Weights of a small transformer language model.
Size: 16 layers, width 320, 10 heads of 32, vocabulary 4390, 43.4M parameters.
Training: a variant of Adam for these matrices, 413M tokens.
Each number is 500 + 25 x the weight over its row's rms, rounded and kept within 0 to 999. Layers, rows and columns count from 0. Numbers have three digits each. The size before them is the row's rms in percent of the matrix's.

# layer 13 attention value, 320x320, rms 0.0716, rows 155-159, columns 0-159
078:498492465443494522502498493508532497500521478499504516490514479495525494496508483465536506527487505497456481485517505505489486527490455473500547565488511492499497486494485512496493482500479497511451513532497469489475444498509519501468470508493497505495495525486550505514513486524499495477510519480442486487494514504499523493479498490449539478520602495481486476512522503495517514481507475501474514530502426542494471522444479511507437488450503527510509510454485515512501598529483535
093:464490514568494450474487481503520519507508585479547513536510499438499492495471507493544522499485477509511529482513493488506509495478558504510511458512510492456468484529500490479490524510510533463536499537480461514513501470539532508518487495500506498498449528476507508496462508483514481490517479483507504511509517478498500475494472530554461498466449482484508499520539521520500478555508503521502503470472486485489495435480483511471519491469468518460509479559503514481491499472509448
099:537507523503486521493528504557478507492499506464482528476560512487469526530531541508458473490551542497514497501490513517565493497476467456500482528522501490475531489507453514515454490510501508463503520488485518497495524449490440458511466504489532485559459502507492462484505479498506471470527487497553521498477485532505482491506515516491484534489519522506472499495476492524532501479508484479477534458510515510500498478538478507509587484542500458505507515496537519549480510522479535
077:488480517548519453544489499461491507497487514517511493498476499488516504510537519509495490490533486476506547474500503472532516478451550522478486434502523489499533506511501474493485505515533497479538493492511506500504513520487503520510555484501517506522489493480471538473499536472504503520503480481520492495496514488499524542518481503519495459498447471512470510487490521507494506550541550501508464476496531483504477502545523503495547488506485526483488477569502486484497458511542489
093:506503533539481466445545476527480493512505521467535478499516487465497529490509508514527490465541511514531508533517494530470501515492557507503478476520463506454536483500506510499423465495534510495539520538481506509510547481500503499559465501497487488554482499514490486476522454512489481469504489518536518511538479476496479523501496526519469492471502467505515518505534474517514488512510570510461537476499514493505510451490503501467541487536489502492498454529527493498548471483507462
# layer 13 attention output (transposed), 320x320, rms 0.0738, rows 155-159, columns 0-159
077:515497506518528548532486475475514489505477443517468507512525498538510483513497513508512465501528507512557495506463509499495507506545461510490495523513522493488482505464530503500538553499521515489515456445471534480475515548524495471506507438575479459533518453514482488508504464491514515521450535544501512503464518481480434459516486486513506513505504494485492524509506504467498535526494489512475476482449521521509510493494491458532509504542528454500529502483524508497501475468497457
090:534489505482492466504558517467455526514463512500504451490465526466528493486511493460505491502520495465497467500499499515493476498529518497474480505457482483515516515512488500491466467490462485523504508499534488483474548468465522495494502623501519477493509514509472497485489502518554490503544494486543449516544503516504533509529511467503499506502520493516455499470502505502529490507506519483518516482527482507521482500464505507476525564523509521522486481488496523500533506485465537
099:518480499489541488471504514453513486514470485526492512530439507487513519481512470501473553525478453502480538539485517465516511514471537549515536499506510471494521520485507531473517504481517486502547462490520502504534494504506539497531497519514502482433555544508451504487495489462480486537493517488463528437549491498486547508474436521501506498519476499518491495532508504486500505499502521522492508522502503445480509536484502465491481505480474548511485500533492507499521497529518503
075:522534513548424421437579535486436540524510586441507477501479496479505515451463495487519506460487506481498508460514520491479515480474531493517470477502479534509462515494463498518456470505510502499507505505508512518522488445488548507542503508473477510464502518537492515503459504505500451518526498486524503509584471542513528510479481516506474497493494494484450479551494504531514503534467515475541538499539514505539484485497489531505516530497510497500479488517453493514536510512490468
086:520494520487517495525509545500508513505493512568473467516466516473519530474474499497497503511496508498460494515500533517539503459481484510506495497480517517544482524544475519468497494500537482524521514507538480515485491428462538487517503644462497524442485507490503512476476539497513532513534506458487470488564526519518554498522510506498515534496483529525495469499467502514492476491505464491544537502538499471459499467496518476521492523511477505526451491514491509497512497517488497
# layer 13 attention query, 320x320, rms 0.0764, rows 160-175, columns 0-159
074:480480511468536474536513493501466539535488499467507487516476488505536528479554479485516505486503523525519449493502470472507508501457522504489489468478481498516558463516495498524542548490497497487502496545482522491445489522478542482467485510492451501476526486490461504496482523493505515463519510521461498509509504452503480529489501557487495545485507457486490505532577495522514480489492516586497522469485555475486473490504513515471516450489495542487465490509513503487485494487519506
077:529471499504504535467509459519464521528515525517468476490469525510503448498500529474485537509474485516520490511486472536517476464497487562501468538520495516535489497503504520475518533490474484466464548562492523454529480527520491546507528502497520510521484491511486465504507430483490492483503516503512479489524483469466475497475520526502502552473513526516477521478539431516489467518486514486477488507503487493487472514453498510524508519533532515466473522506461471479491532510486526
102:524505435446498529561508465479533465468513485527461529478506481572468508483495493512482507535466522521476439492506448478522482484521515500525492494503511523465479455519510517508549528506495500546523488532468500480449517530462512508472519526511469484504488520481523478491495528493474536509499523526499494514481493520482497534470509485536510509499466501441484464548463458491461524513483492500521523544484531478517497517524510524490505488513473507465461536465516468513443523539522509
092:463498535544502439495524521456454515487482565466487500497490527484480498544520517491502469481523449511495478523491503528540513484480528490503483544494516513472484510506489494471543531472471497507509512538476466548450507491448495543530497508533552469501468505500455509472483412506512507528475520537511500515516470523546537487518542440513521536491493483483502497528509449503456509528473506527525535511465578539449467469502514490475496472484521484500475530467492543532528479505513503
116:476570524502472525463498481504493484506526434463519514483492481510554508486464517484509517528445495466524483503528498498501529534544475529502511502507468489524468502473493469496501528520498456507490499466498508470517515535511461450505502445496517526474503516479501485495471524520521511505522513488475516472481529463516466491538506487471494492571538552550504556468505506504508502509489503504490481488501448547469534485488494445507498487521519453536544483462548555505511507469472510
095:517470408406546600525478476512589445471500394552469536478514467574485508466500465522491508513473525509476493506524480491518489511509485489504514504518515514498472488495529517484546547502480503542491494504470528455471490527491485494505512526522472493508519482496540528527544517484445493530488506525491505504504525531480502476483485471496525508500539537482502467517510490477486538478510494491499484535519502522515501491500532525520458491518486529486506530467507485488467513513517486
106:531513500490470518464510482461468490490511440447513505509538482540497535451520483514501524477485508489506529498512481472458517502524513516511494484504503492490468513499497539498460501517467501513489486509519466508492507540539507529506497517545499509500450527481454499511470497531502525494467494472498507522476470510458512476480494514522536467560507494504466490520519483470512499463497529484509474569516497518457475515485462509511478495508480509484502521468526535517498497505564513
090:485473482462514519445495543499535509519513516497504486506506477476475466531464501528515491558480500504482510516538475473494507510517568534487497494517487459530475516538510528463520471500491527451496512513494516464494521509536537481498489504478518506553512487498465533493459516516520515475484496473510469526483489507489465508517525483516475480490449548456527495506542517480522487486461527499489540505495519501508440492504500528472554533541481539497493473507528520541497514496532527
097:542491513489495473531528523488462492514488489525534490522512504529549489479528516475503483486500489523525478467468486477490493448492460514487474511486491505505540495504496508515518488512504484507508470462497525509440516470509499532464526508477511505488470514499507520468469557476505528496531515485503488503431500534487497503518501495526475521487447476487469524538466501515512525486516511494502471514509478475508465578509470510514503521426528454519491470491518500508527530541499504
103:462502484486506512489510505520514571475509474474485484517512481521482535528488434517517503465510473452506522480487473465526534510468491514546510520498512495513505522476515505483531470472522482495513526473515467472514491488462537501490483497456486492493524462501495493487496439494496547469506531485499501487557510506511482517481496488456546512501532480514541469515535506523508506514495490516495572491512511472498493504536512490491490462509503522512508511453524501477460474465541487
095:459553504515502499520511469476515506495526481493452467514487507504525535492486507483498482441487471449467520482485435505514508543510474537544523498533546478489478477507540459519558486493506476498485509512487487505488530532497495487486491494492488496494468511483496505503549515443450531523508546497483543533516533468545521524497477511443540501475542514522537497496546515523478530509529506503496554518471495533509530478516518471488474466531504522505533503474573497472457475536520516
103:472512526539520476512510497489498532494487547500487514537506506474534503526511524497503502463561445482489541514500492556511477539507513509511517472508514487478534533483516505503467507508489520469488540508502462537490502465508487552485480510496494469529477538504482482528486482475530452522493562478514473506502487485517520513454480501507501495448468509547527511481515508499534511484478512487512520508498492472519514502514461512467507528507506491486514468516509524478485515471512503
091:486529497524544479475530520517535512522490540471483536504520511467478466542450483512506516536542480497476522479490502472524513571497515483478518491502495494521507498501487484472507481485445497516517516453434488468509538481520525497461452488485481488530532481477508461469473497532528490519504522544525486533528496505515497482481500503491490536458508517480534492506508566505508491534471483472470517439506482527473484501525523510515555500506480516503517488512524528467519487475499453
090:515486531511553435483459518481475538547478579501486483515514495518527479538527470498493506502575490557472542494488490529481470539519494519511473516480515511486550492490509481525451481532499526546520513481477547511534468504513534552464515529503491484500449503464488509513488495556522474530523500479513448503518495515490512493440477516521487519475434498501507521542501500488528516522498479506493490481534478449499520502523479542506545499484492483497491514515498506430512504507502447
100:538504527466462472464521523445465458517504477448515519520496497544530530521506521511485483543524510501515508473471463506504479518482489518500477473500500515510508518529515495531500506543507543495492511462444504476513463511544507484469533512497495512508471498467525482494505494538514465505496514521526500513453486500488481484490507503510502488546517507506548510502486487491500510485476506481505466513476532479519474549536439482476540518502494431515507500492526453500476479527516474
104:487526564541512443489509538463481558513490527472522493492480534447470489472497534505533508489521517475545530461492501464516520508512490513487512520519506475562479491498491488479504474465441478467513495508473494493502554467457491519537490489488507517488503464509474489480460497500519504496507490514541463527523517454501490469510511503457484529457517511483525510496532526525475494482504543481461519435466495475439493512523517472511474510485473498486502507495527509498515493524475501
# layer 13 attention key, 320x320, rms 0.0746, rows 160-174, columns 0-159
068:493495479506502521474481496472487511547504490503508498527484506470519522522514488500507467456521483483507507509470508445524487534525510495498491481491468486488543484491503489471485485516536520433501462490501579508514471520527520460521494496527461497505539532479513514453481494558496506517464486516475508520497500449530545550513538517482499478546521497536492502515443519498502553470519523504465465516534449499520487511482508460499504539453528499461488550543480504505500472503484538
067:529548523482463513433528487471487509469481475489483474542518482473488511522480520507528461431495507495501474474505497472469523534481511519523524512473494497497488520466542502468505489523506521511485492502475493514509542514512450482554480498523541489455475524523540482531524505521493566515483521517510542500455497555500500574481515492471481476515491522527533514480462524528493516501486485509486492494481507528477517530444495488485455491480539439489516494543502485504485496475490543
084:489487479441527521513473484537488452451491482500505506481475486553496497524459530517494485509481561518486476489499467533520472504455507497541513542440494534532467497501507513519560504480505489538527507479489490521485495521487526523508489524515491504488533478455521494569528495490553528521487488512521486487517515516481463517522529454506528534516482492463472494513474498475486517528465495504559545517500527504477538496527509483507513507492464456492512533471497515500497532512439526
083:498482484424507544479513488529500472492523493524517537489466531558505491489549490495489447545480531503467458504517494505512467497504518471518451526487490512521515493466532520504510487512514503503486516499482486457487503538478529508537399518507471478505498494533503485466476516539500514461492494502480478490484509488478465486503514483490552500504503486448545464533500512456456539481493491518518488517522511495516509461515530518497524466486454479506468506494501485539486489547471493
089:495508543523469454518446521479479548534494543492468481458559485497543494490436525477514542509510491519535543480506497481503527516485493524495556491534482483496506523528479488508486522489520492529535500513502497522503495525468491502489534457464482537499503491466506535505512490495479481542524459481486496511515491478566491497513480550511486525513492500519461536502511519542540464526525510500451510460485534510477507523498496466501507477489490490507508465498508509462487474467519523
100:496469450435515525473507490547490450504518458515512531490488492501497508494485528544483512534482521540423449532508527489501465518514487499494450543481458480527512473437525493502529518492518488483495504493509476442475493504510528499494494563501480494502524531507476548508497534475492526488532472501487468487494539505482530526467488438476515516490507495419523457494487469453487549507494481515490454473500497510518527509519530502461492489493484489511446506490478490524483492519474495
107:472516483520489505504536472503487516506502519469511507510518502491523482504497493508484561467494486505496542468510475497458512492566493491481519539457484486492458508469486524524458453518479481497467463513552465482502481487506501491474469514521505504471436539485510423485456479469522534502534486434493473501515484475459510495500540490510505527551505501506498510543514501462494527482470480512533528503493489538466491504498522526540489531516554476507523481498535544508564535497516491
101:530530495495491508476475499468530478502498489481490471523456550479459528529478512494515469499491473532511500449499485493468509476516512524471498505499470448493498544495481520524502521515489499511505539523498439504484523501443519435519489490534541511546497513531479463534504499522532568468490562477498486510472470477473492524506516475521483539497474515471493537507502497463527486515492479506512501517454495471496511460424483459471509512528502514529522528526530578520483480487512505
097:478472536497503491560499487463489470521498507531520503516483513530491496461534464495480494483517471493481446503470458466495511413516506464542517491451489498494480522557520499503514452437497496512494509479502547503493472473492482471499458502471517504469517495490532499494469487488488526490519514474454501501498492509486492543462536492484488485525458509458474494499497480545500518504498488425513519510530510474497509530560523541541510494457495521474517460533476500470494537538484502
107:488500492501468471480498509515484527504514511465490540483530472538449518548518474544489510487498470521526469529514456528541515479462470525516507535537547483487534523496518505497542510459527467478519531486463497500475518491489539506515449516484470478526522483569481509503517471539504497480516531489493463479525522521518544496480478528475529524545484471499520483550502510477494479478547451526504492486517509513504502556555438477487491490533484510499479508458487480498430452512518519
090:492517528506440477486539509516478537465529543448471520503532445533500506546520497522484541504489545480491499528493463521541483531431491484519466494521526531497505493517516505539519523499472468509493499501491516464473534525514541512482481510481475512512480481469493545493511506489457470479506506483510500518524505535496522504484511497457507526523476532456541500533514505520523515475520502501542495510551515520521514480557537519488492518543483477474470500479517450516421496530513465
099:467474525526479472509500491507505508520505525444480532568516470507538525536507530500476483484490498466488497478470478501531491541450496494530461480542554526486520525524542490500527578475475509451472500489481490533480514495550504515472488511521519477507516472455463509485481499483479463478483557494495538505498497552517518489483473522469504498459511501524484468521555511503493503506470499487477521526476483499526491500530482538470480502462512519458495496499487484494461493478484458
103:510523520500541511450494532489536523524491514454488514528497503457437491538505493488490469519513507551480526474486522499468531534474504488515477459531518493505508511491510488498523521495519495475507498485458501498459550499493526475527541492507472500559478497505472503497504534523522525446483525523486498512468501530507514519471481520509520550472479488476570476542526525464488516522533483510468499484487479505507517482460529488449537442505490535513498523522461509476474491495474504
090:509493506517549508509469493473503489516490507501500505517499496544515530521491508515473485463513522505504516482464517510468518565481494467498480511494549549516501503526539504528519513507515542486527511501503552540511491508479481534479531499536528495444473430504511506498469517533518507493501546518453544496471482504500488479462485502500513556516542511511497482531538496500476540530469482485496513486518501492486501498517457523521503510497523504521520486485502514474529535491520480
099:447528485509499511506509487478531491493499505537512485513503533491490516475498501489507486490480469491494549480522469533466484439501494488465496473485485501487502546505464469553513482535517516480498520511479438531491463530477530444471491512515486499516466505484496430530472503535569507479494525459472510487455481476502485511476526432520496518511526510465524522504502494503493542487461493513523475550498526478511499451483468493505502511492548523514516489481499517521521520537524480